Each number is 128 + 32 x the weight over its row's rms, rounded and kept within 0 to 255. Layers, rows and columns count from 0. Numbers have three digits each. The size before them is the row's rms in percent of the matrix's.

# layer 12 MLP down (transposed), 256x96, rms 0.169, rows 220-242, columns 0-95
086:153146144110127100156108156144148172125080118221255125133146121127167133111090119079112124151119093140158103153153160129130132154145094148096120094151140135107136123091063140143130149129115118125143144131138102120117140116141145132107141109118101159149127113166092139130133127138151146157
096:152135093133143135112128105102139111118170150058159111104125194165140094077136123113118140143154151129150150143074089121103142108218176122112132124155138124111099103144083126104089119092143179175083096044133173151136122169109012116145166150139136108075133103128097173165107107117089106150
096:085144173148079194104107096149163149132099135155139154127157099128171110132103086107107118093163164185123133107114130099118174133157126140151126122162133097126209085156118167147109112184146072146058166136124150141124116214131057150069121143129141164122072181089096124098150141141107093178
109:099114101173183141130162067144133151129106116166147143083102053123125116126150134098116131068095150151151114104145106102127203122114121093142117074155111141193156095104192106088164096131128094161177093171140159142073107174130082165096132192158115091142069124152123107151092120072168100128
107:081131139120123125119116139072114127151104086115148176081120130100086140148187162087157126115092144100102163092115077149169094113131110120097126106132048158172051102096065132163143145095143093088165115177181097073122187141159121192126109150078171163126111146149159175115139104113117114083
103:161162143181109082122116123118097151137169111140213113111122187051152218136164115188167159071106191134151091145073124165176127140074153135155108134117153133130176144116114143103130170144107120124119110135122120147160154158112052111166136179134159135105089142110132121171108104100115138183
102:096051223062063079136142110128128085136104158129101139131149137099143110126115122076135158115185112143115089139154129170141134104094105179141116078136130121125103096165101153117136116191062162139148139163163108148062153145101186050111121152132147171116140142136151111147087088160166145116
107:113089124077108062133133176158140119143132121108031108106121142109069155111089112129082097143157113144127106157128149137208161132183144135098120106142112150130163137143111145159104091111095202118118123130169166142182135087142157093114101133114066098125129167102102212119111077150099061093
101:147145138182105129128094109097189171089143143144255149131159153143158137174098113131165071113145123189142137104138171161127151113161109153149080111116172152170086148126113146109184159106096176177101117114106167054125170139152166144129116144108095140152123130129123093120163116107115096098
108:121127133142104162133126120126166138177086127155100100142166144197197163100157120135146046149158089104132073178124106111097086161143170090106150100092131088132141096112158124099187169106095158140101145133138076141080101061077055126142112145124137087115091161132117144119192136114118167073
101:151136164107065165113098167151097145158141074160204095149120147114062102160099150143140127149150167130165183102128109151143135091104171182147147100116132113162125096120087122138133104067123101147100171185140151063071133080119050129161143064130099117168115112140117121140091104120161154193
102:115163157158142170227181120179163174117138131151130100087098083122136111104127086138138144111099102132127115083152111135177122123047167190067108087162098110128151168111139129124109096139110105116146136147133088128122095147112160119107126155110227152205155159103104150095091142149119072133
104:120059122105146133145152039171099098142127179120195119092178078153162181150150123075099148156109145151156070105149150134120179095127139113150102134101126098151165145122102092141119125114111175133077104124187155125136173171150136105150122101141120115178114066191092180110103148147108182168
110:147113132076189134126122093138076127077118125092192140137106133103166111099090165219092086069110121067069083143156174146167150086125161129164118184094103097175133104194137086111163134134138108145117117146138094096164119080108085110115150107098109138123121142114143055137149111086151117148
089:139100150101135083057108164148129127182144127156182166110147159143143123155118053103162164125135112053157143166111091100133157041136117123091116129141116165058091165099106112107132118101118186117067225119186128112163113098131129140136140123098110143130096122146106114186111100090141152110
100:115089115109098133069156137138174127114132112100093165190121142174123167131105089077105135191180120120114142097150139135133123083138075083185155174145107162170146133111130116157148118136111140125123197104176155053149088098147132175161165160154116095141103123119126155150033170109111164189
104:159138087154102210106109150112172153133115159119120138117182139136073135083074042138097106136127144107048137181182159159123096086111134178146103151122130128106140151087167140143096162193098163151152155101119128132143106146129139149169120097135148097114128093097152106051196160150109159101
102:134106084141083201189121156122126160122103148153127104064147111106181155085154113095123090132076083144131095062149149117178106119131120104142162087155117074066166103108124120164104130149138128141131132157181137138139168069115114115098140176144134147117179133175105069075076177120095070151
102:165159165116174104109126165118147096117121133142255136137111144160164144085113116139125107151106147131092113153160150135096092105134155115092156172097150137155138139140105101110094134123145130144134137101093158072118185132079101150157100129119123084118101107098197128118138146116116108144
103:076097115092170206167112113111149122119155123059179101119166109120131179148177097127137139138123112137133097112149124112105093119098102139132117132124069126146119147121145182148136118148174162131144198167155164093149100090129229152150162111162169023115122110128105114137067111110101167138
098:077121137100067170199188107104173146152142128102157136157139086096142123025189072126107149151134142143037129168155142195109151150147162073133099112118117092159147119159132129104112141133153155147160116139110194104158127168111107178149116133151156125115115084157134115082130105158149131096
101:105099155160115135121056155149189136112106145104236082101133188144113145107122138122113141140165152120130084158072162121132118142164104163177124123145141129071137165118134185157097082088145132074174120154117090113037086099138151161127129170155155120142114157084155129141128112102098073165
107:130116120074085193068173138134175112096132110101008169124116146096167176122133091093122161179122159152139133081169132178093112134096124109121118136135117152105145115112152146088159088065179117146131164171111111120093164153128054111127110106108127152106089132136174125193110096115111126158
# layer 12 MLP gate, 256x96, rms 0.199, rows 221-243, columns 0-95
096:100143125186139087131169160142120104098053144129109115163205109091186158140107130092103115164110161096143112154081153046125155097120090107123088106212136135132148149082172115145139092193099146087150146154129145088126084133087119106117151175141169146184110137107159090147186142116133159108
093:154112171108149084077126192189126127145105125146121160191154075150108170143091150119127046083071103149113145106149140103145113140108109119170142098158143191135175079146152111186148140136156132131084139067174142072193124147160135114121169094126124110121147076066166128143171127162133124105
097:099113154145138130184074156103141177162107140155123111121146111122097143211078083079120146141141167168130126131151147124149114124129104122149173096155116080153105127179034094093098169127096071172097137135140152117116149142054168096092055165112069139175133100123136077105138155138112145157
100:137159078122150094116135121194133108128099118133166108099194116133101144147164176143160138135195134128140143137086092116147162103120136060137130040151125153081132127145170176044122103091111096168105168115143120097120111130143133174142138101156121164064133128144160079190151064069152109098
095:150129119095091168154140109122140077146027134142106114141099154164102117122058113128084105168175118074153136120132114108152122122101118098168093160181111101071077138050126161135090072095103112124121152150157113087164141138138139163122202125134105132141122216126080082159115115135173114130
094:133125119125086148143105104136157092122170042083134156130168038086138144152166110073134141111104092155102150130074104139095092115128130171081140123128080128143048102121093110149098206143123180111117150108149124107111111128162109088161110144056057178134106091101106109143113106139095134099
098:134067136091128062101152120138137119145123127117130105093109114098168138138140105137033085092157140181140147163075098103120134133163148122165144211123146125143181114185138172142106164123107138088138063116164165101152132137127093188093114116136166163197126133099096153134094124162157096048
101:148180100133120129143161211135111120136131116133068129111160162117142140105110095119060195118194163149199110155087142098178121110138164135086134141200160144121130158175117136087113099111152142114097127085153072096158128182068116085108109107134146168184156163111128179114099120133154158089
101:123124097084112161135158157176129091154117161103142122197148075171133114139170102166168076163155053125132095138118119081130163114121163138065164099206125146199206099156137162124201151119144153155109159155151161125120145185152128091143118104106142151087095090144154134164129146117143104109
094:183096085138120116102150088082107126187122115147147114117167128192113154124135135094102117114115129190126156117098110101095190172160151152111132072083120113143150070087079172171154135148111119139108132162143132121048087106158072143191137163132174135053162140158179132117091127125113149070
107:138094145138095095085136189075168096157094100168123117134060118149059139116072084085113155169162102121117158097127103116110091114128134099152114140133066127145075059169078087159081119123131124161123097084101169139150098148141114086079081141125112148084192113116119125192097145097146152140
098:142120117132101097128154071162143180155174116090123156104146109128142072097142111076087152113133107040099045130153119146082130168091106181206131100073113130151093106141157162085129145121107093181131146135180183154108177160110117139085113109141096146105115141133076090100181141123136121160
102:092088079097120125125109140179155124181179070120108111141079073136097116106131175069107126148165163142081139082108114202115085133137100149179180123101151144110072136097157061152162114164143130108155095115148088171164112123155106175090158103121085102162119111081150148132129105069091154102
103:097149208034172106154191138145122095118123129081120119157166100094124175104102151112086089077180116136148119104145128128120144068101147077175138110176139122097113161133100128157205169088137097137101172152209115164157088099098124120095097153157115135148115158092168117132125133117140107154
098:134095166141146081169102124078159141102103157166142105092137136118149143145098118153190110142147114151149113091124161116064088167105127106090091138111111170095165154086125138136095065138126175200151170157109186086129193115051105104088111140067151120110138139181176131116122070106088135101
099:095117178130129183135098162087181116087091103129080100113068118140125113136174129051119162160122114148180157131132171149086128104120153123105084089130093141089114145230151101148144103148102114126122140126170132099124173193170132148138118116090141095125099135124198139108147201138057117103
102:171163155066096066093118141167145085108076066108111111075085140117101116161128155132124132124177105140175145188121165126120148143178140102151113113101140093118114183122105100148122133088137165055126136101176148070131063145135108107129063128117113096145142154112142197130165138089096120052
102:159104132135130132112118081115128184117133131116159184143139116107132102194163122078179116136112136193134146104098102151143086130150112146103110054171105121131083072151134112136154149134140060151136073190143146135148180148133107085144149134146113128093059160178104152105066108145181108035
098:157111115159081097098085177138134149093129121150148164140208134113099136191201084134141112068148143170159118158071110127113114111095199105108113072133163115085152108077169109140123123162123091134192141132112122185133154118147139119148083188143112131154115102082084089084127068165130145142
113:177129181148131099126139122140105096122162113102093125123153119132116061134124147050117168115093130093135137078088134120126085089050100132204139089081123114072139137129208148126109127106101114160120162124177069189177101115134133128157131166140117162148144198126099080163171130103120140080
092:144147115073120106126091094131158141100078137185162088131129142135076129160143143118189124109151113220134051109120123091123148120095157126171198094151141105081155112117154124146138075174101092080106113173119139149169169097130109153066060129160131158089122173167116137127129067086123119145
099:155149091168122131144208144146198133106158116122144097144095173071133153038105123101164148167114168139146147138102098078113161112100118133134095136117096144119134189177122164198139127127092113130128103127123138100128111148071143101170118121131146110118127139173114129218113213148180071110
091:084135111091152136106118176114187099118167122151156109142125127134167143178152107152132126146224130133138123148166108111112175190155107107230071142091143151111118124116125158089112166129173121107109106090175126078174147106143157117116067141175097095171121182127127122109094100164172108066
# layer 12 MLP up, 256x96, rms 0.18, rows 221-242, columns 0-95
099:130156125147086119125093116161147079137082158109111079108138128118129121119141125128106163103139121172106117101144172139109138112042105109122160149139160105107107145191114149116139173147122021167050091174082095157112139074174135097064089103190141106156097178172095099118129110105129144161
096:140144189126137149154147131074115144155156079149085073071129117116168130101122029136140153130147170144174085105135133133138107123115132145093129198133148167095129168132129157136025123156180065140095181153090138127134136110125100152157153094088112114140157196176088134159145143132096157139
105:153157109179072155116115164142098184067165107129147175143121147075123113100122165087105156105115089117129137130141093191135115186142121106093162133144108081129145157109116061076112219111134097057117160094092153133085120096145140139131114128103091102061092112118117126129152129158150213117
106:166083122101112065158169126154137079155081149105129138109083160036083110098126180141161091105102101099122155090179112175133070124181148080085107083146126111172089132087111131139130110105098110169148131122113154114074140104108112171131150107158097100164142108125163155079057127174095120107
103:093160090134141130159124109139143185118106149123120075149067089194072105142145127113176130120107100103145089108027149126059082133151160136142088110129175155092128060095132087079110071175128140117213137106138112140142153064109141174114112154100113138129120150139160112109123107093152113142
100:106094183113113027101127119171098115173133206148140100161071178089065104119147125108141088136191121099166129101115126163111159151128100116177099105123114165149140143124188098136185083183089147149169121151144156139065124112152131138182125130173122143137138168124146132177098105150124168123
099:125168138113052118154106165135131136130149197147151147144123108141145140088145114086153094168128179154154084158146127149150093150096183134096108039141103106045123140132074091129079089142102138171116161120090108112152098154102124070192146088112073100133116155128113145095151156184088153164
103:085185128170091114160106160162149112099143165117082088123163129142124177104112113127111113164194193149185129146132109104141132098088048108144118122148119128122089175114170142124131095083152160151205116107088048087161113113100125117126116064165102129178121147112136145163116193113145183142
100:140095169162151086095061127101113154136129147146079133129114194139158118157141140133130150093144223141119141049215085141124154102136144119091135152085093102121123220122144182097117118087126172123097156158146190107125101119119125084100136167146135164152129119066162123104097156128100112115
099:164147149158128158142131124131219148102186139106123180186169136110144120173099124135148152075141117176092162123152117114137141178115104123121105066039130131111156106116138160154175112103162170143137134150139124122065076120145147084103157159149161181047144144112081073157131093135093107157
107:137146120092089141166184096083093129191083070173126135085080085085114082092139145171111106131147139109156121150171132092128159163113115180062168123144129166096120129127114158165103090161123074133090170153104120156149165121096116173131058092164112162103105157195104145124129088178122101097
102:160108121131158131151155130130146160146102090105104139114150185191097105178144188134068109160143085200156102094141168128141151114118209176080116113136153125141089169095169114096119071169069171102172121109158114178136126093141129136117134165113175118145191130173165080119073121123146154117
104:113125090142109067165124124103104099074162168119123099092144047126125177154069115138181171135119116193115143148070068130157165077102194177120088158144117162165082066121130119191124101117126143163109127148096111121136139136120126114178132122188119158113107115149166139095157135134067135172
097:160110147130154145103184128162139131077163139136135101135116102159091184132154126122210124132143144097146146134092175122139116124094109111187209132149145160042127186096088131155139143098131090137091181124099111128093025140081139128102149143118082170183101139138142149097138104099113145074
101:175118135091083108136127113068072147148079144117164056058093103090101099149113108117151152109104095143194090089087101134144061162092133250120135116127114115113177101140163129162155129124108093156165108110109138098109170130152124116110080152120116111128151129108182137133109116131092162082
101:119133140096137165121094056123156136133069145141148061124121156104122142140108158099096182152140133168053154081154090117090173134179112116053118162146128105120151102097140060137156170155139156144103168118148147166139177110117103086103064140093097153141080133109173140135047099121096138164
097:135077163158164081105155139157085073106145108176122158080152105067132155145111106148232148141154131144182158176082149124095146058145137076122083159120143170109126106084088183149165121137153119133118102141122059165125117135134128130091135059154101104110086119114148124178107097119129159104
100:170166092132128129141067138134098143097145152105141173150085121103150105133125158136135102158060096152148156133140130151105102102081149172065137132143144147179079148048123104167116177103175108125121098158149137154195224127158133136127151104099122079072116153136149188137076110146167094085
100:153122153165082052078074115154141119130133152156097094116152075117104123130133066179154157117116168193219088122104092082115114148117117137146156096167164109129132129134156135065086091114150148125102143108154167109132128099146131136146049189154173117125085100152081097105138099156093170145
095:129117120179126114102121127054152112151139118148126085104063101139171111150108101136059111152126110176123144165102149111136114157149142209187146173078151151108211142107186138159157094103072117123131121106096179101094069155150115114098139130171120146103112150085117111111206103183143142130
099:136106145115182101146066125174130068159123137068138085146161113205137118110086149144115091128148062107179132098140107174155111160101097155152115142163161181107178136067151104132124172161100076164190110116131167151138115158126132140181154130103114132147074099153172123137183133104084165090
097:102095057151104086128170117141156111177124176086095152154103122145204148104108170113163098179117116158168141094109182166123121077108121130141171117047177119073115115179149120109139142084130089108165091105132167140128127179089104125146159131163144126118100101106114123148125180127131102032